config.toml
n_layer = 16
d_model = 192
n_head = 6
n_kv_head = 1
head_dim = 32
d_mlp = 576
vocab_size = 2048
activation = "tanh_gelu"
norm = "layernorm"
norm_place = "pre"
norm_eps = 1e-05
positions = "learned"
qk_norm = false
attn_scale = 0.177
bias = "all"
tie_embeddings = true
parallel_block = true
init = "normal"
init_std_qkv = 0.0366
init_std_o = 0.00646
init_std_up = 0.0366
init_std_down = 0.00373
optimizer = "muon"
lr = 0.0039
lr_mult_qkv = 0.5
beta1 = 0.9
lr_head = 0.00298
grad_clip = 1.0
warmup_steps = 200
schedule = "wsd"
decay_fraction = 0.739
decay_shape = "linear"
final_lr_fraction = 0.05
batch_tokens = [8192, 16384, 32768]
seq_len = 1024
doc_mask = true
train_tokens = 193300000
steps = 10849
dataset = "wikipedia_en"
Each number is 128 + 24 x the weight over its row's rms, rounded and kept within 0 to 255. Layers, rows and columns count from 0. Numbers have three digits each. The size before them is the row's rms in percent of the matrix's.

# down: layer 4 MLP down (transposed), 576x192, rms 0.0543, rows 211-257, columns 0-63
# up: layer 4 MLP up, 576x192, rms 0.104, rows 212-257, columns 0-63
down211 090:130143132135104108155128112175097184133134108119099112120124156125133100132115104165155138122156152114127144144156134121102158151132159158162160136140076191152116119110124151142166110133108112
up212 098:088172169154127119103129197091138164136121149138113120153144145118125087127145172131130152102138115159151117124121134115166147135156118097114089110157163145122117109134137065149092133108148159
down212 100:165103146133109127125143160126154146133191141131093112152138144094105093140171131107102122127178088146126150119114155130167101132127162092123086111151197092145155144108106086151111122157097144
up213 088:150135131120143084136185103129156085111125119127108157123122147145161168104136088147118096155098138145138145139176097140096164152137136182137112145096144181068123134122097128107128159160139123
down213 093:163109105132075119152107126147143162120122139099146125080146122101094101153117122088116110123135125106142118085140183139115154121140130166149117180114138155080116121102103146117132105125153148
up214 061:067146161107141122086109119126132109127161107137110128129153111168100135131153139096161119170121133123157133124106119138146138110154143119147165143140119120132115135129128117149087126134121142
down214 061:103170119170100126118151078158176126153111161140146130138149130116132077087123110110135102150102152160098135098187119137134147146128105122136120121083086157134165138152120109172150127119123133
up215 110:108087152124148156150144153116092101107093178130109128151155111128138078118116120106125107136119118089128156114150152106134092117132131130160112130098149130154129144118152134148101157079097133
down215 109:166127108127101118142154124136138151131097126148127129071122134133102125157101150166126135087115141129146090129133089140130117111111162120103139128122105129152096112088155088137089131128140141
up216 096:115142088138150121156130115104178141133132154132084112131162089110135144099126180109111134124120134124103117144159120112085131152080090117135112146199100118127140132126139159118119131128150147
down216 099:128132078111151061131093110124143126113134123149181114111130085121087142089153087100126124135162119151124087179114089097129111120138082123154099160132144093117147129128135107150138139100157162
up217 095:118130107177131104116141111132076124151127142144168096142163146103158087134088112150094109163137110152136130139124113133105136131104104125086135127104081138111099137128099127127181123144130084
down217 092:156094165131163144165089103093114144093110124172108114134131142129131176139089118082153136169141115080153102126113136149120150117133118133128142169099138174132180111095130109157159119134100135
up218 110:091125146176178152095143148098155174114122130095164111137161144155144092139146158145118110136138154118111097092136169101143127152112133144097089085126192130126141158091094135137143134094148129
down218 105:129144150147098139123168147185148170117131135128106118137158128105088125112112095145130088150177122172082118116131126096122144105145132142169093131139108121126108095119156138093153108131154154
up219 092:100093084126205167121142143142117138111129135091144092123137101149137122146119118180158100131143153136129134126124121108129137147155130138153116153121160115125120145097110145125137131135161073
down219 106:088141134115112106088140130090110123149142150105093122109111114136164130096143137109155106114079096140115155113125162137121146130121122140129089127118114121155139147105142120128105129142133159
up220 085:130126095136144186090119117145115168145099153091101117114145133161146154084145140117159109167132098122148116093140147108153141082136115121111111116110130136103068184103165132166133132129127142
down220 087:117100103116120110103123127148134187098118084097076113148110167115121147106097134134153104141144128143127181116153115143132104152139130113157104099127103105165096154145148118158155165113133148
up221 114:145143139172153137134117128162154143134148119124122134111129085154112121117124077131142084128156169111121121146164152149181190152110157125151106095094076121105152119130155171106091145157158077
down221 118:114141174144104095156111154106121101122134116142143096131075153112135188105128102162106090134180154116094111121154122128115125135151125106136149135120120130077109129108098114138121102131110105
up222 079:139126123121123109133128100091094121153120121120140150114121146138122114186068109147144123119119141139110103156144115139111134128128124118097156129121139135142107151089117095113134118141175130
down222 078:128141170101124162121150116130123121130141136134105168104086124119095123097110122127127117039129128169114060092158101137123104148145153115167088138132111144154162159141101178138151120088148128
up223 093:117100143145151106073175113122126122132139134147096161120106139140104131124113130157132130140127106137181160124162128136108115139164134151094096145128105132159121121117145124090096104136157181
down223 093:123124160168125113129176184111113078138142182137129118121126121133094135177081127108091117133178095123111126113120156157111129120125109134122114181115092125124132118138177140122133115099158084
up224 115:099096104132110119085137128111100143126133140098121095146108112119180132126168098137152120149134112125102105161104124129136137113150117086165131150125146142109125158117172097129115101147090145
down224 110:108128094097141114118106142141099137074147149102129098126141087115127117165111091114132121135145189144116135138101130155113102149129109145154096126176121140150130114118116115161130137153128076
up225 095:151159123164101101132125169180151114153093145145085074142135133147109160119143114121082137115106102107138167103093132119152098123131163111090071131107123122123122187113092147158129119115096104
down225 104:135114142123148136074169108121105153110122129128115102179167156161090134134105197132153111144159097095129098158110106158110148158156132139136097098091072101107126134103158131133160136111141140
up226 094:109081124066144132119127127140081128106115106120142135120138099119100115096142120153126069130141138151140186177175118117109205126117151142117156177130152141085109110141149131141132149141114101
down226 105:087123073128175109087140113134125136147106101153172146132121106115152158123155138097132119121108092085107151113179130108131161122166118115116119130126166128133164106162124108135143117151124132
up227 104:101125158116134091143150135132127139106180069098103120095121135126140136079123131093140134115156139110168126128154103127122152130133124179129091160088162148123167154123133151124108094111146124
down227 102:140139142103111165097176136165118131119093138149157107109138126150129107135088121103096124139117144144146129142129143115077094119096105131091114144157124150119117096096088163166129104101120162
up228 095:105100148088134123142142137164134151078092153107150144073120146115091117131081085152106132157111132109140107155121131124151141113102141167165141157126106162144157099147152155116100119114138116
down228 105:147118105112124141143123123126180122094112111171135117132155133111117140117157142149093146156115109115135142090100152151120108153067084100122114163137140110112113173129100165103100135140160128
up229 103:062127095139117134154175146083121122141104145144113137114156160153113116124113114138134098124132112110177105099122129101127128154150141142108112109147131111094121142090129157124130116095127133
down229 109:183105084155121150145081121131100093081125138081121132137128096125145137149140164125210142125095175092105156138163101107112063129078116176171122151169120120163117100123156139164091157130173141
up230 054:127122137087133139096115144120135150162153146159091115181107121148146089170153112101164158094131108140126189140104124148106167129130086116075126135127128113127107108160144124122138150124096129
down230 062:123140123111115117148120128121121136145135214144132121113107104109103066108152102142132106123125108163117131135170137131135133142122087101109131186135103119132129145167105121121131167135127101
up231 111:134125153131114126092144140122118130135110135130158142164172126088126095136079128128147134130127122146122114122149163101124128109162132100085108173107112153141114156130109094085145103096090085
down231 107:088154096121156122140137142108113070131097113167125153152135132075142173158151112135158155140096142146131151099108131151162090139111088125132133157133124135143168157169129124108106119110130101
up232 105:132112134126128057130123142137169104158161146145133158092119107137123167133120120113137121190124158110112141148135143111156112128197134120101113181133147137127131159136094091144127154101083122
down232 116:121157117152128136147156160130172107138181120137135083138067113138063159132125108120133154090159172116113103135124162110182106124116157135144148134111101133143146083132125150121133123108128106
up233 088:117113147128204190109142101107083142159156120139093076119149173125112079144131131121136119108134097136120110142164103166128133111147124131166128132115147127133173145093153101107105150094113112
down233 102:136129142156130127141136121113102139121133140134109142139098131123136119142102110098149115140124121143128125127128155139131122179138122119104167122130120109115117130145125176109129170082099089
up234 083:127111148073132151113162092150107088108095129100122150145128138076121141136130132158146154137124108144136144169145137114143141069109101137101131130162103129082113135124108116140117088140126145
down234 092:127149135099137102150175121153105064151086151136120114134118103093086141135152115147161123091127115139120131144151139164150165126148141131117105165076119156133104125117155164119123048113129160
up235 106:124135108153111126126113112099137117137110138176121148104136147146144083110129124095120133134111129084138170089184104108104093122153137164140121159125129117111124173080127133076124124119109155
down235 096:102139157126131113145145152133115099135120095092165108113132148090096156130152082141139130098149118121096180137159129164174107107113142125088159133169114134126095115154113094173112127080112125
up236 093:124101146120140141108135098117121139167111137118136109111121141149127119137124128140129116141115153105109102162131152102149109099120130129089133149117108136096106098150122134134154131111128144
down236 100:130120128085119153125114102116085131100143170065195141168080153151117120148102105151109149176140154116108120117126121100144096137150104139112091169153155125145106101137137106107141145106164146
up237 097:096151130173092126107147139137088102132111118116135147104127143121127127137129117161148113121115170161117130154150147110121150138130145108132129151110126179093149159131148126109147143144121140
down237 099:111145092139142116132142117081121117163179153117148109148098116089136136151136107156135122166130109142120144099140140133124110097136104083125160122124090116155142098103129148139119124177158113
up238 083:121092159154127175103138125125111097150190142135130096136085123114097131077154130143119138154092125124132106131098110156161110122150123113109081138151108156157135108181102143097124138147105106
down238 080:146153127116156101149109131124124102113100108105091101125145120106126133163111125111143124107124103112149128136088110130093135118132130122146120156134103148159121148121078129154139127145128140
up239 099:144111093109119122132146149111108148134079109075100169141149146086130114097158144144086120123147127154156133153129124100155162144077134159133075136171104168136124149133148147112157131117094118
down239 105:119138139089110134098128143129109136132150066145089145143142152091165100114113108154078122110118174130113109118154084135147149135127125119137133102118165118132103110119188135137143140134084159
up240 105:130108111168117132112129156147124124128193115106120092128140106116167149110114165133140108100105137052156103120096154079104170125162126135099068176145100132118115094125121157131125146146125124
down240 098:146163139094152116133153139126112134143123121127134122109125178111094104140121149110136133135101161164169133146114120125113119127159140154114139108140118112100097144135182121160137094143103161
up241 101:100128133095137141098128169126136137144099111166130111158164120105138119107094124100111122151130120160137126107143157108123114156124125141114126137100164110148099114108103110152149106141143120
down241 095:179142128133132153086104103153139121128116146141123135116148148157139156151099196171183150142121098087100114126117127112157105161114097123117113127142158154121166151124113159107135116117130094
up242 108:099091156126140130096112154099138123160111139162137116088172154086125141108131128131122184145090132136159138110132094130153154118119111163139155147149140129147115085135133108149091111114161138
down242 109:138097132122139121068105141111144126119133128107117155109131103137121141113143127159111110153140136139153114158131138149130120097135129133120137120088080097107117134165113119135115118088112154
up243 091:126141103142117140093132141116093131107112130153181100100105091136133118137110144138130148131121162126164142106134134130121131137149165159157082158136131141115113156146109134087149123092099128
down243 092:145136137153075087126130141111121126132185122100132101115132164168166138148129171149117150113089140096109142109123117117111151115123124153112122158123104122129143111136134144086140104115095100
up244 116:102061130114126139126150132100085120147115152160134102100079119122146129119151120093153110151134162089134150181094107126136120135155134115091094139124166125104138136121150086153148130127148154
down244 113:108102142137103116106112094122129110152144155127094138123109153125133147190131159136128126107158151112134145137119123159112125116137159124127107123087146157118114142170135154124134161129109113
up245 089:121164140142108099143093136110140137132089113123149141120111130146148141172133106125142147118103089142138124122136119120115120099106120075113130101094126147135088136108115137090132053137146163
down245 092:127179114176093135099111162079116169152130151122126145117145076105132117141137132128121123123149103088112109101129089142091142158093136095097120131117138115107081084117118141103142102103158149
up246 109:118116165123142089131137148125118126146162131151143103173134131028140122184130146140173140129131109151126116156128169101126091118137128155070121139130158099098102109112078125132107118136131129
down246 107:138084138118125155095092117143132094153168116114097133117111124173131140116180103103097105154103186127111098156110123144108130130118125136102145121140071154121192137105077126076151107147141136
up247 097:123146124160142156141124151134141119127148152128138140121121100093117113104114124148116139138135089086124132109104110135139157091137071116158111135117145119143131122132119143106132129103113136
down247 090:137091147079145143131106085124133169113137133123112094102104149112155118109128113152111095138126129124125138119116147171140112126151155112102141114148099146108131067068130120172112109150119139
up248 102:134124143127118137121125130093129069134135132154153108171140167130119125140134159082106131098110161124119117136144135103142093116132106119089103126116130148079107063156107140134142118111102090
down248 099:128122138121109130133162136166149122132102096192112155130153106082152125120093189143127131112144095123148114146136113114140124150125132102188101134195135097130093178107137113106160139160123098
up249 090:146104089141123165123111154119121131152094121093125114136115138093112135154125177120141155120161087088090096144135138152151138158097083136096132119144162149142132133080134152158138093127178137
down249 094:136117149172156095129118117101141088150142161102107129150109151093103094117113137172107101117155124142148133165156109111096134112105145147152108153136136108130135137107121158160116086166132130
up250 087:075087163103171118128101121128133090144100151126131122146093131135145149146099117157105137126123130122113128116125093116153123131121111141112120146065129103150136109102161125173093115121103052
down250 096:100110122134152099154071141122115147140105098112139078140114119142162146130130113104135132140113094122155139157178155111133146084116126147145138136114147117169109119112157133123128129118163122
up251 102:149140135107099091119137131150123088111151151134120116114124119152093175105159082153104126127153146080148134157134109155158154171157124150109139119160108166114140082140151146126119124102129122
down251 093:143140103137117112144109138064162163135117122077124147137154126125093099101133150115104130129148095120106113137144124108157079139116125152121131112157102122172101161132155103122110138131153100
up252 083:118172110102130103117117142152141104164111109125131101145144153138128163138096118123098119149122124164123113140138146161118125116092185159120176126119146144141124142163132133065119117161133118
down252 082:121144124109125125156088089153138123117150188134151150097126123106109169153147094121102114143135131111152110152087145118131144159143130116128114115166123124099127149123104123072099144131110125
up253 087:130120144149154132077114111139127106145112099148104088111151135144094108149136132170126131180157155144098154134151100148133118111147124136151133124121137143116155132118057140108099120120155141
down253 086:162104145178146128158148114121115141125129147133119116134126102124135134125100130157168171149132143090103127134138159147146109103071137133120136104148130101132174123139110137093135171132107104
up254 114:178103079103138156141126119113103121144111148104154111119171135131149126095137093119148136120152099095130155122170145132154152128162121155138133115155150179162144119092103148168131178096164139
down254 116:116150096146147101068148106129146124140149106116158126097108160129081132124112129156104113137114129147141127111156113100152133142158161110137122115100159092127118103146130098127096153125142084
up255 099:164105124108120097105123117135143124134128143114123147119112069161134103111117104088114138124116113144131115144113171125115163129121167142107117163140124116132156114165136173125099149135141094
down255 097:125125115135184143112134161117148117137164111151115133134142146155112103134130135153169148084187147075163169146123082118176126113101142101114121114148110133169084155139093147137103143132066146
up256 070:150104165146147134143108123169118121101133156125093151092129077098136142109117159139140099143127176101100098096098103130122126142118132190152147170177144163110149115120152104141127133158119130
down256 070:095107127126117153127122105125120179143134097104116158120093161096175084121169109124092101089125151170116119154124131092127105145149117119143084147169170174123127147143106137158105099147148142
up257 102:153117060127116100116162098160114167168107107116137101088131124188146128106144114090098116133156107150137151148122143114162131105138083129171113124147103204123105151103123094182133100125130150
down257 095:178112095094151140154131148100126090103150130118141125105144077146126072123124118117138142107141108164135135115130134159114125077122122110130148088149164138120108139118093084161143121106116097